config.yaml
norm: "layernorm"
attn_scale: 0.125
init_std_o: 0.0
warmup_steps: 200
seq_len: 1024
doc_mask: true
Each number is 128 + 32 x the weight over its row's rms, rounded and kept within 0 to 255. Layers, rows and columns count from 0. Numbers have three digits each. The size before them is the row's rms in percent of the matrix's.

# layer 4 attention value, 256x256, rms 0.0525, rows 126-127, columns 0-127
112:101143172110085099167161149097159050230150104128097138155159110122131167141087070191126109100142140108069146165151144123113141094146100143094164101050144101081122124155134095160168137158093093189118096121109112101139167117161075069132113121133107149118080087114116121093133160118112107152108120158127081063126127110157108123122038185097121128165176135127116205183162138179112129093151
099:163155165118123115182101093163139152149199112104093115181122092111044143137067116146125115074102163171054135143125081123117151111133184116157091105145143154127155155158132118148149147183132098116108114129182130125107102177167128143140137123110147135102139165076139103137151102151103132126149146181110179093033151182170153100121107190135086134078119130121169108113099151088152175163161
# layer 4 attention output (transposed), 256x256, rms 0.0443, rows 126-127, columns 0-127
117:134140109081118125127096069121174098124128152109113122105113095198086047176186156179108100087124108117128099129136189150140144144147099153122118141136133168053100081083055117108120091164174096138083116133111086165105148090150130146157099184159149147111128176123142155090114089111138179138099079162092127087143120135150114121105150114125176186124111137165165103121111133114165143128123
103:159151138127162170150126162129145154100175070162102137157153101141122087122103073088090150129116120138106107087078142127116142152125180142120134119202139099180085114094137127124127108136161074109157165087132132152095133115142112171129048154116142146137120127136126059141120117051097099165154066170125154095105161166120093125149162175188142155134130081164176157113149092116181142181130
# layer 4 attention query, 256x256, rms 0.059, rows 128-180, columns 0-127
045:084105113106137127140178160103054075102133116142142137068076194178158093099162099135146119086118132172073097133155183111157170125109110163144110109131135100166155109135136125215121080111136135153153161135114090173123145157123154126120137104088157132101181156143141082153056148132139166108100116122117138117122102144117146181075125128117073201162130096193067134163144102175114118098146
065:125106180141129164149124088095105101190145133144135047113101049169177109160149127156136120096084072132186176111191078113157070153106112144153170171127134080082142112155160127105145157178083120159128098174196122166109107129108095153159124184150132121124088108149145091134057130139078123126106155133123137098107134123168086126147147161135171129149103102116106117155151127123110115152144
072:153118112169187110141145120116160167081148128146170148114125185106098135080131143136148113165120144111123128164056142128123173077071126132083091066108116195145128164041121091138104089154193115115156148117100165136155140137179120134090174120149184156136113196125104187156147078106152145170131060142122125152191105145132130117104130106154040118140099140146161135186066115105124165156171
056:144145102162112114112191151102086108076117136102029170155158199082066176110067098132100090128129145098125116126136157146133141161103124141139132145141196139150167041066144067140091123146158077149143115116148123098131065163120079146148047063138117157171126132158133117137122129090107174169150085118124141134138116181121142110112067102180121152076146175173100147132094165083154084156144
081:095123194129130062193148126094187094090094147083085159117086168168067165071089181136084178185143111092121132132146107133161134144084128179100040144118146082155115129079086075169133120111163111117152145120119135087162156175196129127184108063068204159155109091127118104112153140132150156080122097126138111127157089173108110161087112170126095183125111174139128125116166090109129111084154
103:100148166120163122197130070064171047160098151112078095127162151178053099058147134155111134151163085109121122135138102143128059121070147170111125077111160172131159068058139109143114139057145135145122162178125118059166073161163072125143118059122136183187153117148126123092145070142186115105151114095127115093160091206145109121134083141120099178145113175097129099128142144139160111171114
135:084094149102155151113127150111147099105129044114161186157150145178135137101125107119120156145137095134136118115096156135146100154051074095132094081139101179144162143141166171156125067135112105084108170111148120149127077145090149195148129114172126149097098080059151183147127171177072079147141161087147139191115092151154153145149100179148147061152159175143060075115111129160171175072087
138:138069101157136175122165148069093105175104085109105128158155107142101149127112195141163156179137090138087114205146174122094125139144131096161089113172119122168127079112093118154088143192196059114133096128103066209152092156136094214179078150114179079097151088094111111126128114117170140119132074154184131132154119105142211147145128152155112096157153142096123152110078100167086134136119
062:131113112110201125157142175108154105091126144090151131109074157098040178173132112131125136184137179113128047169080159137122136120094128110072114079095080172100098160068106050078093073168168124174161156086098154140138188159127130088121126091092154119139163160123171132148158151124150132105132157180163097155163130087130155121134071081156153108092180127135133149124110141115139135152127
054:105166144089149139161129123111116102118137133141157115122117146165199097072203138156105167073126086141138107125179137134115119107092076122155209124149131063132132134196143157163170108101158163128174159098092070150109157116131102117119144177110118151115098118105180127131103195171163165146160123091094130067145096153131129178097106194085096125179095078190101096106148142142100105104100
073:107140110169063178131107108114137119200093139124112071113137122162155161148097184136112146131143100140100163114136048089126119143135121121131139126131174136116086088184107106102131161125111109127160143189121110146167106118146151149140167138124170133126144105102099135193134106201133144112114129104156132105122158113145077146158155113133114129122093107099042099156171145117116085165174
099:066134152140133116160141123089188121186073185130107119127117137147126072102111203151139149207087095111091147146182075140127125107057172205072066094110124085156161165125169126164143165110140121131112097154097102119119142080198176178104153079155173154143098151102150140085133105185149130046073125148114133112152114184084118142125149104132045146165099155139091112168169119145151129079171
094:080092130167106153148101121080126148213087175158161098158131090135139131112137143143164135183124110111113150155161076148129121053079168172141123081094137118114106140142122138115141141086128163105144092199116106154149167102182158166119197077142125164110123126152141169122165098170110133059138119109127172140113103155096087136180118106100076182188135120126071108150143129152156113134149
069:105109074127105132116105131138145163198091179153168149193172135094108104137099103112168111154144118190118156125160079187149130113101190133135102114126142156138148116105181180093074140115104077133063127182133096158126094095102128161083160092212105127082120166127163166120144063141105101177153132151125163139140140100147170068170103122152087129190156178087088066147144171193129099150132
126:113164103187092115128134140101158151129143108105131198109105109155130124186122176183108165119081176109129162164160137160117110088118099131203197167082113095201082135111131130106128124158192150058148125177088083111176165102137109133151162159078175131185107126096114131106159122129161178124124101104161098127120107196113046114118125125101111101090101097098213153130107090161143139120135
133:161162138144120111096171189087139167122123088148147073148128109129131154078180140097191092170063108100093143135181155143127136163109100134142151104176138118138106133117079091149130113086100133119205156110070133137157112155073154123126095131119138157160128137120133121139165152181116160085145149124151058084121136083157099074119076045092116102164144121141102135121096084104159179060095
135:114118107068121128134134109184109165154106140147082146121140166145089132118101134082148159142123146094112115109079120149116126119136120133120172174129129168175119190098086107109079205089150168104115128092111141166125138106139157177149124131154107100157141060108180067142084128156176107167145087184164140113134106155197098140088138146119159103126076101095153150070160084160148176099139
141:169060119132129164107180131080142160121165151087121126132107106114186144132149167094153091148139145131123079152141171128137131186072140155105170175178139159096102160080158137169197143136114123123112153149086126098164126101156111130088155153201120084079131152133109158094097142138137171121124131057189115051124173065099146117114155181137162098086077159131108167134160128076140114118100
132:152176134121118172164188174113134112146104101140093142134158138129129137162181117118120157165121147161145074124176098057161123164176140114088142160145081105078150133131132159081138145092121087099135111083131165139085091139155128136195230061060089120088171183143144101097170121150108138094092132128090116170089142145134094178063102139163167136117119116118118134127138143095171162095117
139:140127115121125123067143150141106120086101110059089168121124087130132164123115143124060104153147183067163112092093117138089172139055122078171100149094145095168091100149126074138159094169131106114120164190112157141113179123149109128158121137158172111104117145167091092141201089099124161129198140128155105122118124153127130211105170111130113126117121100095138159139165162157126181127133
143:206167156115143088099132093141162130086169133170107130157200185122140127160137156136146125096105148118119213162085146147225182120171076142117147060160099093130094072134109161153144162129130128147092171114161090190133087157138128128139112122090136122160114071168134100118125122130145195146103165109148083118091152118141194129161135136150156122115155111175144069105148085096113147177138
139:124138150137138168100127082165175082183138122107115193129148133145069122131113143075188140147027144134115135110127159103097130093133171108131130106138126149158160079150147143150085121097148161116141051193108153122219150107085125099134156085109123095122151110145103164172107126147141094105130100186136121093109213124077118155173093110154152098096138075164104177131099124163154152127191
141:127159185088036116151127183123129148160125063029167159127071172107117116111131113136130125127148124105109109122121136162073123179148175115139160096162180130153147126135111107140069102157115099129112140103140140112114124112119141116120116130144167104147138133116111131159098108126127127124087101159137097167136119184145149081090128153111150130149116169070144178162126116090103100139154
134:093134132090137107104135145119151160088185082116112142115140105150143068115098149148153069098122131114153121159144134119157119119137114061139122120199128094135126098111142128114179123108116075150127030145126164108146155106116155102135099082144160185155093166098049088103159113091196136180173104170140113163170107078127152154172118128126109123159090214197123127083132141089142093051196
135:135100071177076103132165111107126137055129120190073116129062070115098098176162135186091106168125107111171170184082113086072143061110097116166130172143142148129142105119153112138140127053154081111096160150133147153178113158112167098177157118102138108096139190194070112179137161124144073164133122125135120104135107152134120131098092145068149148132118111139113103104147155138146069112087
131:154108056116099135109080089135090104065146119053082124119094118144143145126140136117152152116158065132127132151149126173150146082107111156155092087167133108101100107125176119145097119160143188077132157151152112143102138152141123187150143109150131123153091116110172114064157137181091160089151127156140154218174118098207105162148101100105175137102089158112110115143148203148141129139209
140:153057090084122163125136101108152137134118086116113100097075131122193151080152141128123139135071206141110126158119126181129076136111123187104097163123128167110099117165125128091108117124026135113108098079089058145197115090106146100137099146123126107174168156127111125156126159135145104082127158212146121168156117125139104129173152126211148122115164171136155092139193149042147112111154
143:130155160125112119124135207123102129120113090174121120134111108105156181134122119107139077094173118121112119124099158204170115151185119091131095097144126153170212137123094084107147127127144156099168101118152112186148170141115175172041107152150110109095185111151119125178152060128107109123141083103162101134115132119129114109063138080061081126130107114164132152098131165121153091129091
133:090155175135075124163138111110160163100094130177127146158109148120077134106137114159140172119138162127161145120166128131152127094126140086129193109128178126095126144174083078152129128195142040165181136154159127129119176113148145127114102154188039126146096102098093164112138089115118135105080152157103134155111148114158169133072083133191133131133187146203173072096167128104144079165111
135:156191186140089108119105179140139120138144153162127133096119164085119114154056147112110143131122207149148124120188152149096129078120116144113095122112142141116117109172128135138120138078134118064074127149120192149134166156125120100065148201186121169144110134132110119107091127160138149121153125100047197134177158115127145142109126132096082057101106150127086117152176111146174124136106
134:111172107122154125150167173100108088138119136158097123068135111101115123098159209152126130129159144176151135107127098149094108170143118081213035127101132136158094122144113133160138159177065131149182144144089130118149155146200111148129065112110185097163149067112105094118116066107084094158129059105051122072103125106160142180119156146095118134165145147098105107155087148118160180134182
136:154123181081133109146223159160123123104126208114079133195118123110103092136159091129094144060121174143155147122166201067136124110147114118147119170130109051155158114119114095161130100110095188125213113097088128090122138110114194101143121132132105142070128106174143141143164124120157102171093180110094118146144135173202131089124211166166115091125212194088123159073130203146150075159188
137:143152138185199198126163109182129117155145101062114118135118128087126112108115140144146107128148182089084094127143151116147098133124174119110148162063131177205124091160100094101116155158122136124110124108143155096181102098126156094127092162136135086112094150115074127102169110136060131104103164110115160091167157158201124088121184087080090166155112156131111122139107049100149089110106
140:120115114122162190157143096154184107130107136089158127094127071120154128074094172150160105112145143145039114158117127116141120129089121083076119180210092151204091134114091139170087102110113133130131149185195074140123140107094125128144118151122075108174145140203127107114115107124118177170107155157155137091119164135129114093111087182091066152157178183137086152075117085144085162139107
135:122164073105114165099078197142089122077156160133110138143114114188158082138130127189062117095133152191104120149133122104156152140085154135149159103126143144112098106165106124096100111064166120131121071175143161096178126142170162071157148074155093139097051157096122127143052114086122091113154105129127090114181130149103124075096130121152133171111173135099191129145140086152157189140085
139:121104146078116129146085095128120150137128123063099099111104098141173133094067129075136136157138129162206177097092154147218111103126137137130162140142137122141108141166135115142154137135180085149118165074086184185122119184128131135104060101159172181145187133131115141146125106113104138151051140100092172058102135126112124070145142042100093077138123128043172134154180145120170121108116
133:113137141120168086171132115091146116095120122134111123088093137149176147114132060165190108174193101121130170126093130180135127159102130127123162105142148141157127025146124134115180111069154168119192111140127140160097119121123170151123082130141072111123103145132110129186125133131141127085095166130136113141147092132127071140117195123115055135096139095147119068140129084112107155186179
134:144165128107140148110113160076098129171104145125153130167063189092098069101132158133166145085124145147175136105088160130134169157120105117123142083153089153124142098120146155089161098184112167203148091160111113093143145110106119170096177235151151170072170201145126167138161099145108118097118159205168178104068122158183133184091088137114173173110124131124115116136167134114077142136155
138:103168145099114174207133144127158127161218096094149130165104118102111140137143145172142122201095119129167138150122122179166115099142084113074172124121094135115135114175094092160154083063134135140133174130143134210165126164060147104104103135155072092042082161117123194101119122122134151115158144115049155122138130173100147169149078059061142099094108110110142142075089165114124077105183
131:114107191111122136061123104129071125067113151108168081107104141108134201111119111109121132172110083125151130129161152093158160145145119052112085090129141125138143159166176107165066139101148136046132159169119134123129137125180077114169132105116102149119162152141080137162095138177142157124148090125137160135147160181165125108121092140171119132157174112177127160099092139179072098114211
135:166132142093211085118074145152205087138147099176101115125084155121094094166076124158127072148088094098139141135129119136143108089086185138127120159132098155121135137089125098144141137129130097159224123150086135110097086164171148150145163180110051161146167146155161096080126121147186103084111135094119129141146125094119142104161097081111168167124108139111139130165098133119120113119127
141:150110103112120118152087139150155062116093079128101041180106134062213061163186085151140091167089129120102137149104125101120136115112139137141043103191187064153158135103121145129176116110115117119129163127147142112127088075115109190184114155164101162125104118098106145125128149103171182156178082122134188125074163178185093145109104055051139077128109109082214121119156121164068129156183
131:125099138102146128118079160129128175063119121098110120141128150126147117136076092144108209138192142109094153169117090102170203105126166180074143133150169126089130134108044122139116098065139106162171110093137114134186144104130041122059132104119083096168110140132078150095115076127115149144129149157196145124114092145133134166134112174162123091162111120136135141180185107131164155095113
133:150138120117183095162145096144163150103135136129168109193114159141118140215129110119120149098154105147164158127160152131121132134120146174084125123152085113153066050110124140132179097141087187161157106131118166105122134182151167150136138117090197125176107121069106139129125113153085116139144173080125180158180141141086137080080140134138191086135137104140079184107116060113111086114126
133:096152092113110168103077137182143107156132188094168074167171110180106193106138162123129112153182108113118100176164179109140129123094148143160131149113195141163141102103091144064096097080133181158162117171106103094122030124133164118158137166121109101053115105067089161127176139141166158130110096126113093132130134076116169135195109110149109158101068141133119185116115156087115141092134
137:123073125067110137161154140131164100126138124152120152137116054159156105080090145134119134135139084144154140199087127150113183172152193134096123148152097197094135133114144072132133148095104101121167152126127156151110119110145132138112098125205184079113103114155119097117133147112207214163149155108079097122080199112154111129107129132173108154104115126117121102157146168101161145125093
134:085148122168129103094160130126101054172165155163109111147088139145112151111112143098102093111086097109148205123120111089185147121107170150131153130068170145131127153117134132138106091129100087162113140146136179147108197092109181156120133106174184103165104109069138077140094149135132087153078133151151130115191172145128146110126110060073075116150113092071096146130134089090094076149150
136:179125170142109089113134111152126131129128131103157096090111157111121118136111164125066136194148047177115073167075134129162098093096104082132087155179149138101165137108121084163118113163092103115075066164215132137138155152132141093137069152064071148153156118115144189088186136148174084146171145135146097167172181159086113088135111146176084132139144110099133126150142109143142132126142
140:123171133164119174146164148126168093122159105174140143168137124123133082152171114083147185135092129126132063130075177111131069060096061079115131194104136150102100119169084088119123103116181106112080091138160087157081125133065074100093145105149182160120067145142124081139139142155121156074126129128131131095118095170137134143149093106136174083095170116171102163126072176118133089138157
131:159198091062101105137148158126090144097119144128163184120164062095104136160134124141179154107126103175170156170202129146099059105147077168209146136114143126089127096139108118163105109080173108120174179152134107114200099091114176126122104141138110154129134119132105082082105095106200154097101110097174179073132068040133066164156118185119111098138183152126179064094113103063110120198157
144:096103108183148165158136140064134132139110097093153150076181151132058138115127069086177043115086120056132164139128090097141114187113066095123152159182117158138085168157158141104087098102160190082127095087120098113105130148111168126142141146142144122088149089107150137109168158115177128124180145190126143118143097102144172078111144172154153123075089092169142087151140096138149118185109
133:162093133172179119126201151147124072145098108127129133150073112139119075190164129142147083180133122149149144088144117122132176081167089166153068118145127134116117152161183126175081056191149110116116209181095134117079082144129119127146100137151139087140115108143117144110060104142147125132136109114084099157103168132079110101146104164142126084131138182176131166126115115125189184169068
132:169167091129136130150152086150063107145129150119107189119176141106175186108123171136120140164154125134062155141154158099152194140122119076099092142130146145130085141099132087088164113096133140136061150150134105064124154123092197126088156097130122179106044122131104143122115121121168119074096149098117132101146110098089165157121166153107158129130116112086151135169108135134133117144177
# layer 4 attention key, 256x256, rms 0.0605, rows 128-179, columns 0-127
051:129110148076148152090073106120166144113114110138136154159165193121104150117106119106122118157116157079098125156096101144089120133144144152111077159115130144122111171117114122100051152122087148095104094108160186149133102101156146132134129102149055164139133083134107190087174075071117131200104150097098093137104152158153109145119094181106130152141224172082163143093150161149139176118137
051:104127069096104114102043144125144095096120132144143130155190167153135111115138135071164137150163140098136119125113093167074188103126133103110082072110091100145143134146154134123130147090150177074090119134127142093120116110081198040095091120157061154161195141115126202130172086116113158097099144109108148126154144129105144134147120106123089130115140157122169106118152206201136145067113
065:156177120132104166119147121150106132127145137123115187111159105134144126171151120097136149101137132164167109106139147048132128154210091094139186150176092129137086092175092176121119104111141124144146143080137062131150128168074128118133094170116121084140091126097126102115089152159096110148160163154145098110067115062169145114073164092096206130120162066114143130146107085087098090125116
073:123130126121188152086060100159147168202143097118208088121104065143110105171142175128149126129131147165127167086094071092141160133145133045098101134125149116085138219173155176131043198121124136133098124174106193153117137139139159125086159118151116127152140138110133159143136059171154100126121152137108151194130163113150073122154169104070153098154149135121150088128124124160154143192128
095:100107115125154084171094130110181133108097136107141152103121139100128082113037169116117131138137131102097121107135092135116148080119193191062033085120109153181171164098154132136128148106150092120107109118124132122150082109144154181146105065189191144100173124094154139093102086111182121086109104099119078129134096175100134098139133112097100142164149129149131100194185113125164085083132
067:078152187137144096166149133131152085100160151118093093057142139155105113119092160159130135129121133113130115127147115136103128155095134130088084147100150152183154153164213083143135096061169137159105120158137181088170094150154132134142111097097115065164192120104111112080153112160074148033133122082140110123151059199113081147141102112126132188101077161094133118172144073189152068121130
135:162146134117180176089113166191151106104175179102078117152130055110164087107095175102171107177141148145155129098081171116121139121125162170064101137093178114135142126210171111154091133125136083119134142147178167143127177128139077132061141148129131127041097058148089107094131082169111128186111196109148214112106128117126114130154050178149174198146072101150086134142118088085140061098082
141:145119121133165191151138081098094079199108145108088160164077079084110118130126161135169076171114126092152128135151142082098110101101184102139183121114084112130108102144070094119117125110174127130140159126138112143130151127171168182142104096174141117118128083092122142116139109140133157117148117125111136104145135120135200146111102098056182117154118105205087152145106128151122130165146
047:159117152129058112120130191148084156116124077147120112086139112155176143063145170230118139121152139107124204142134171128202103130230142158147099144134178155135134092175081175142163120189101141097108122183087173106129101142113138097064141120153115093139142145130048106150135110114154159137106096158111153098092168201126126149121170154128101158115087113133188103149083139089137110187091
055:103121163076108106086118138138145144112081100108134087120110123127072149166067171149136094151174154148121135144075080141164141115153177138088069144085184116101148128107102120101097196135077172072059110131158183107104094096131144150135134096131115131137207120153092141085164059066082139134044172130172149129114117123140098110125154127131160137108147175106153074112110144169184155158098
057:098123101133136082121083144117164173145042128119146117175144107124133120092089132068130106192140143129144102128119096165120135052072154136074066104113138081134185167132140172144124141134108143110095089146106129115110121130150125119161131070186112134105107128109166171107138049117169135106138079113098127157117127117128165114111078139072096140158150141151127126159131157180194114112150
075:073095092137160081179140125092124140117153157109176136056119158129125128130099141087123089111179144137179134151129133164137168081126184158089072093105111162179105125117108166144073179109160116137130104153135146113138117100123120176098145091157131167083186135134135171090121061096166138117160110112149094120136094111109132084127073132068068111172209107139180106149124073155132103119127
072:088117192173157088159124127068107040088150129126085106091087147139090157099077144088071114077150136125132120108140123146155114160085149167072104140125157145161150100047159072150144096113121142137091171170158091105132083165154084114151095102109144128154155141120151087111158120139190149135102152129167123101169073138117117120090099194181101125092060172113186137180140077137181076119185
136:135181099108123164094167117137090056154169141215101049120169128177129135136181083141093110110096105126158092109144191144094079165153110113159182111098207168141133124117093144150155132094121142130154179171121080107109168129108109093127119192076081091184060159142103088146123128178163129121166171120135134086103117130172124193133106133165120122087071148064153168110091097141128114130157
134:104143167074090140166116085131137116132128081128131165122123151147111132090140121166131206145088101083198159135109176140130115165126127131103142136100184149161113124136174140180144030119140145075212088096132152139136178138117123156103213138119175146179107097075135161112122177140100132115130170126164135150165120147158154119183153179107183154114130120142084116137145174142171167065111
134:099114159124059145133134142085157127071108171171125096144142149156176151052122161153200076165063120218113110131134144116104079127147156207122168106144154154090099093164109113181163139084116119112164124106153116149129125107184144133120109158142121136155099124202107138092116146158065097094095118135081136123166188127170139115184198074121142116104150121148095101119087161140140118161144
135:133103154113158143115161109147140134091120098192113128137133136211137069156102066149108113150092105112147142155164136130126127155196115137082082163157134154179101172102105120099074136109136127124096124077161190120069141150161155130122150079066077143152196033155149097090099127115132161149109099167139175088121105111125111052134109184146183095102097131151166165112150078145175197153134
142:158057126116065119150132110122150139143110140165141138165101129122162096142094161145123168096164071135117146119124155140156123099051154140128116213142122119072104161111106151160165160125098174151093050195173128140136137136148083154106100140137119141098083172094119145053075085120185189124148116119082107109139113141100188115080174144109156089129087125108136193096148146158113106079115
136:150144114150125095143181182060122108132126108171102088067190134167119150174134131129105091136113157139058178152156140115136095111167130112086186172138092120102119085158143160131161100115126121100126101129181182173043167117103154125153083173138119131139113143054123101097158087123147156113115177115200099135119137154107094091095192176170137157112095134140095126119145044128120113183095
139:121102105162155153095108113114177105133088096093141152208128139102105175083128127129130117134088101064166135119182165172135158084111084125184125174128141091158103128144089090126106077193107159097155120188135134083134188157120151102133148136162140070125153117164148168098156131148127128154133118090120144112143169111122151123121114154086128100086150081139177165168106115088082196137093
144:109132180136133112083105094157072102183124096094160018132153126118089146100099113133195159117204114137130128141094152127159151124152106126119060120097159189167109123172148137105121128062091133127102116133111128184163087131160191108188032137111131110107148052184136119143175161185139158103121140123152046103098133153164102112071135142161173128111143132119137073180074127163123169164133
141:142125129102064133119137106139132120112074096113099134116118114158126139114122156120151053093085136128085158131078174102112135114096107090141126113154188117137097100135136159081115082127147156089110126096121138088081141163101137082163103157168158171191113119099087187155154069122060142166069065131180100137107141139135155126132102120131144098191095114152111113163132151162097173121134
139:077090084099111114190170186038131140087138116111148146131151116138118129123190097069126139169166106129099097179086142113144182112148146123175176115132181188125150138136109102136129122160127086116179106138124140088067108094064154151124123109149177148107162104136123102102136140157145129060103105109053139140139078145147096117109093137191091101131186113111140164129071151133128111138135
135:104114122079108137131167170061088132150171155112151182083080127104195126133044128137128117083102064119127106138165138144143114130100157089148174102169112205134132076145125108128118130124093126088107141138123126091151151102201187061102145087141133099163183163122094129151126061093172118114133088145114083130148150090103079182115128182126098173135089176173110097169122093091117142078094
139:099091081150118154134123113116180152133110104147075125088082124101047144166083163078184117115138094110099140107092166133125136105153141114146169182122121153084112090160125108120181116124137147166134092157113147087148100186080152117109106140151096163095152209150075138145113077160113120147093092161124121099110071129089139183146156140098124130179117084154123118107136166072127163173113
138:163119087145119166145113190141164122108108074131089167091094120122121183084206099104094130123179118132113128108146115172112115101175094144082152092151130130121156143126036121119081157157126210096093147131145105090149191186109111121080107132144105159141109083080170126114153150193158116076143180134099132149102115093098166152072057093114124146140103160159149064168152113156126158147178
140:166096080144150130144090105118104069100105066049154157114095054129103165132106169133104107198138154129159199109139120109046134148110137147112070151138174157132136096135153160091170102056118145118080101175119130149125111128144085109136103159108120125154109165144178073095054174090140107118145100188148164122171139103103117168143169099153113134132168113110091167148157121087150103093107
143:122141188121097092121117159096154179100122076158136131150111183132120155141155163092105059160149117141080143108062115116135085080067166097114160124102121195168129136135134077047180152118136152146141113114100146132146171113094171181092106188135112179111107123162176147161092089194137084114151172123161155158104162156135100119098127113138122080070132132114089155156113206126205101097071
135:111134146200159090153136114112111130165109107136180144179212140150086119165116086134140161139128195088124131059155077089155185142145144100140181109157152120117144147141069115115123135131131074169101145173049136217092112149121087080078080182171173095122164097150123148120108083161108169111110137105105094124117156148096108135157138095150101120137160129188145138103182099090122073123063
136:115097145099133094116115105122177091126079131177117117132150124125137020120133133159102132084165120058106112109097143092102151100148136101170079138075137123174137146084158122140079158156146157126147127122047143172115115114152177085155150146128133083154067160141080146157081166139108144136132144194115172130175082104169152112175096135126113113000100110073117118169140161081135161151132
136:129134065156203061161170105080143134115115097179101096169130107133141097115126110124124125122104128102133146146070090145144091182124113090181082162114147175170108188153145164165147165170065171111147145174117118087078125126129064128080104091158191110137128109164180134127138139130112113127091073130106150137119159155133073127134138111145099110142216152148135099152097111081123097126212
136:103144139171090168156111149128123155124103128145101096191205099120129158094134132104124219072073146154119128075134103101151171147078102123148162162109101139160100192168101102120146168112082077164165131140132146070134134166106134105143171080060110116145110078112182131155077100140138091124124156119142129121099111121179069087101121085127100100111132157166116150124145207129107091103084
140:164096140194149088110126095120130081139126146138093128140136082138190100148145133136122156141137145150152040108068104105123126127108146114152108205114167128214117154154107106028124170165137148151125082194101145124168127083090141134159153113156137165135034128163128144085160157112161100106160170063084125126138140151159103086114195147073139127086117104145144059109136162106136111168133
140:153157115156115184172110088098132084159162100131103128092160117124140095099130148120119205139115112142153135162138131133123109105086165156145059141165132142091113116086139124159148096151142094150117154143166118123091150117104161125068129117161103205158129164194111122120157128126125150129076119108140124113043154062093081114149093152121135202165178149030096093085131194124114139161097
136:108140165138167169099094103146160171107195147121075096229080142137120141117132103145090148142099104155105141163061148143124154157133129108110149113165173213124120105105128132195100082146180052132125110158080135178115107102145113054156154116201018130119104098106128105166099129128105141130127129122102093118181153150103145098133131117148155148169131130186120119067162134136136177156114
142:151117135146147122164106069127130143109120172105141128119086134157143148143110109114099106053128114155154143071154169143111113180130151133098187115123133181098169146147130149132104171103175173099130177078151083113088102157123202148094068070149113167114126087158156139131119108135106142178085144102146130121168136133145120119091133119142137080137093145068130111143137152129177152108131
138:108092157112170142138167087146147088129036094138115153165140170120147137093139120096122161150166085155099143087097196132166130144140131126123112119171128116178202087151100090171190159099047160150167105111170117174102094107096109147145101081139076131116099139136115161195137149151097084060158154108147091129100167123158132172162110181080125104122113033119176130133185074124122163112160
136:147108123094183110133089172071147144155119124162136095125191158109115082122058063121164154100052160174206098150135034160160170146130093178091136037166088146119192105124145156100170143066141182138142102099154078173138167134066121118080133196106154113121175129121114162140135095136140122123141132223137125111141126186179106132092157132110141127078056086106120115082151103133097147167119
139:101169134125075138135127142165156139090154103127171100121147234127115117149095185167119124123106089112128196137154100119135092197096046110103136128125152170105128166162095121107173101119086129126130129156089117128180101094093177110128101119126157105100094160128055149158125124154138107118106148146082122171142114077107162108131107165088094054097136145119170029139124153122184130086157
134:082129142102150128093088156151155036099125092122131134069184180121100137118120145092116156166123164159096186083106112052179145121098187081104132134087071148137132191080140140151127128094166159087154128214095154130098157121142139169121135101097148189109138151141119144132139076189159189110108103131171114136122137157183131164133073105096172121122097126205142138119041144177070136121127
142:164141086120155058122149156107113122126092137083118126054124129019095105154104141137114110150107120134093096154206185121129110086097097112121136173104107219113115173147156121130120187106116142164183163139124139159134108110215139065191163150141139155067152101168127128144109122141101072155128160133154099131124155129160118106192076117135144110128080146127156116106144152121081126133110
143:105176133199106115172071167082134116148175069025130159102121170111155187130121108135136176120095130123122105146136157127107129150135144116114136122139122162194145099113132132148143114106129127085081173144127117087088097100150198152145152132131146118092042122105178103096139120148105166182157109121093178098132141100162139160149145116090077066103123109117146106119125115126108162116130
136:135138194150135107122097145059101134117104187084151113129100110109091109153111129159089204121190171052133086170165138077124145142178126186119123116148153195079092135131106116077092060089171074118187153153137069128147125103158088095102096145159084114162106134142093170096190076119142143162133190098141143143122095098181159135134095165168119104120145125138166089137158136167133164107213
136:156089181090101122099109094147147088085122129148214088159144112063147157180066060106130159119194112179158132139146186183088139152119129130104139131179133123141118039132117107143081137128074149149174152149131137085133101144158124162163089108114155097125143121081128115124117106142103198133106147060121172131155160084129068108124121118155193156146121133183099140117137128121074056135154
134:150157229075148142086112183136200164134110169156098141117112097102151124080168111080142106105139165082144128179139100084164093112062136074121139104139141135103141098169049140118165118107131151127136138088166100109111047179162122097129144180114122136122117138067108152156134138116123141131106135076053131157124177107097156122148144136151093094142118128166050190078108097145135139078098
137:107149067146161156135194155159145055075211150142114151173113124172131120140149136096108123096110115117140118170168167067091136190167081137073063116143099154121108132088106106126122141127137126117098144144161182136186133134165164086113105073144124100125111161145113095189112054102115159117115174162065128101117190149116124113101131132100089111077143163144073153133131193074128127178129
139:111108161037151134177121061107148085156176149112140091144122153101135161134138156071149038112152084142117134134148086116203168145051152142109088114102173182107167164133146147101106139165103110111132187138166147159140153128099143186120151148139076137168172123092129107101090206144136132106095144124138189182159152144165183118125124100161082059118137108173072150135134099061086110127152
140:153155094166143135070096082105126141115168081124126118105082073117155148133112186097109157129130131115164079100099101076121121135161092142168094105118077104094149108143121074166185160068129157062085180144086101151104179120187111129118127152152030153172170133099108128166141132210125146125043113085088098151128088121123103104077146097178111111112129102184154142144148136085076078097091
142:101165208174115111139167135161130124169167094085133114137132175168105113163125121117172102096113063152143122066119141141075043124089116085161126163144125150110132145130146141112100132116171164128147161096120117141072104143053117080150167102117176106120143151085172117110147141148126169062117109154094084098125047110125145075136112076106112102136123126129106102158081153114138138101089
137:115084083150099098160136113141154181137061148110142152158104127124130158113169180193151136102154110120108199125064119118173104125135114149160174087121080196093124060122099134137140172078135159178094152126170100110140088136082139117148134206157075089153106137144193122134113065120149099079167152144095155123131142102144139122186115132114116189155117093116102058125121128120101114138149
143:101151151124153191069139143148125065146141120139129182121134137144157128129130132078145135146081081134205117161120108092152115093154127083134155157127096090090089139130101106089122131078148163119168099037064157137112100129124153113163115109105108109190156131103129138078173126134164112133116174142162165174151139101126178077169139156176125124190167084077172121143184117140189112157123
137:166129163168125147093139143122116099130110160131127143098108167145162107158111142102110064104139150115102148136121095130105151079107119245164146187147137163080153120130184116160161109089059125061134139168119139129107119208150163107080095156149156146093095134195114088115143211173102105102129117107152114083192180105154116135132090136079116092105184152170116120166102111145159149173141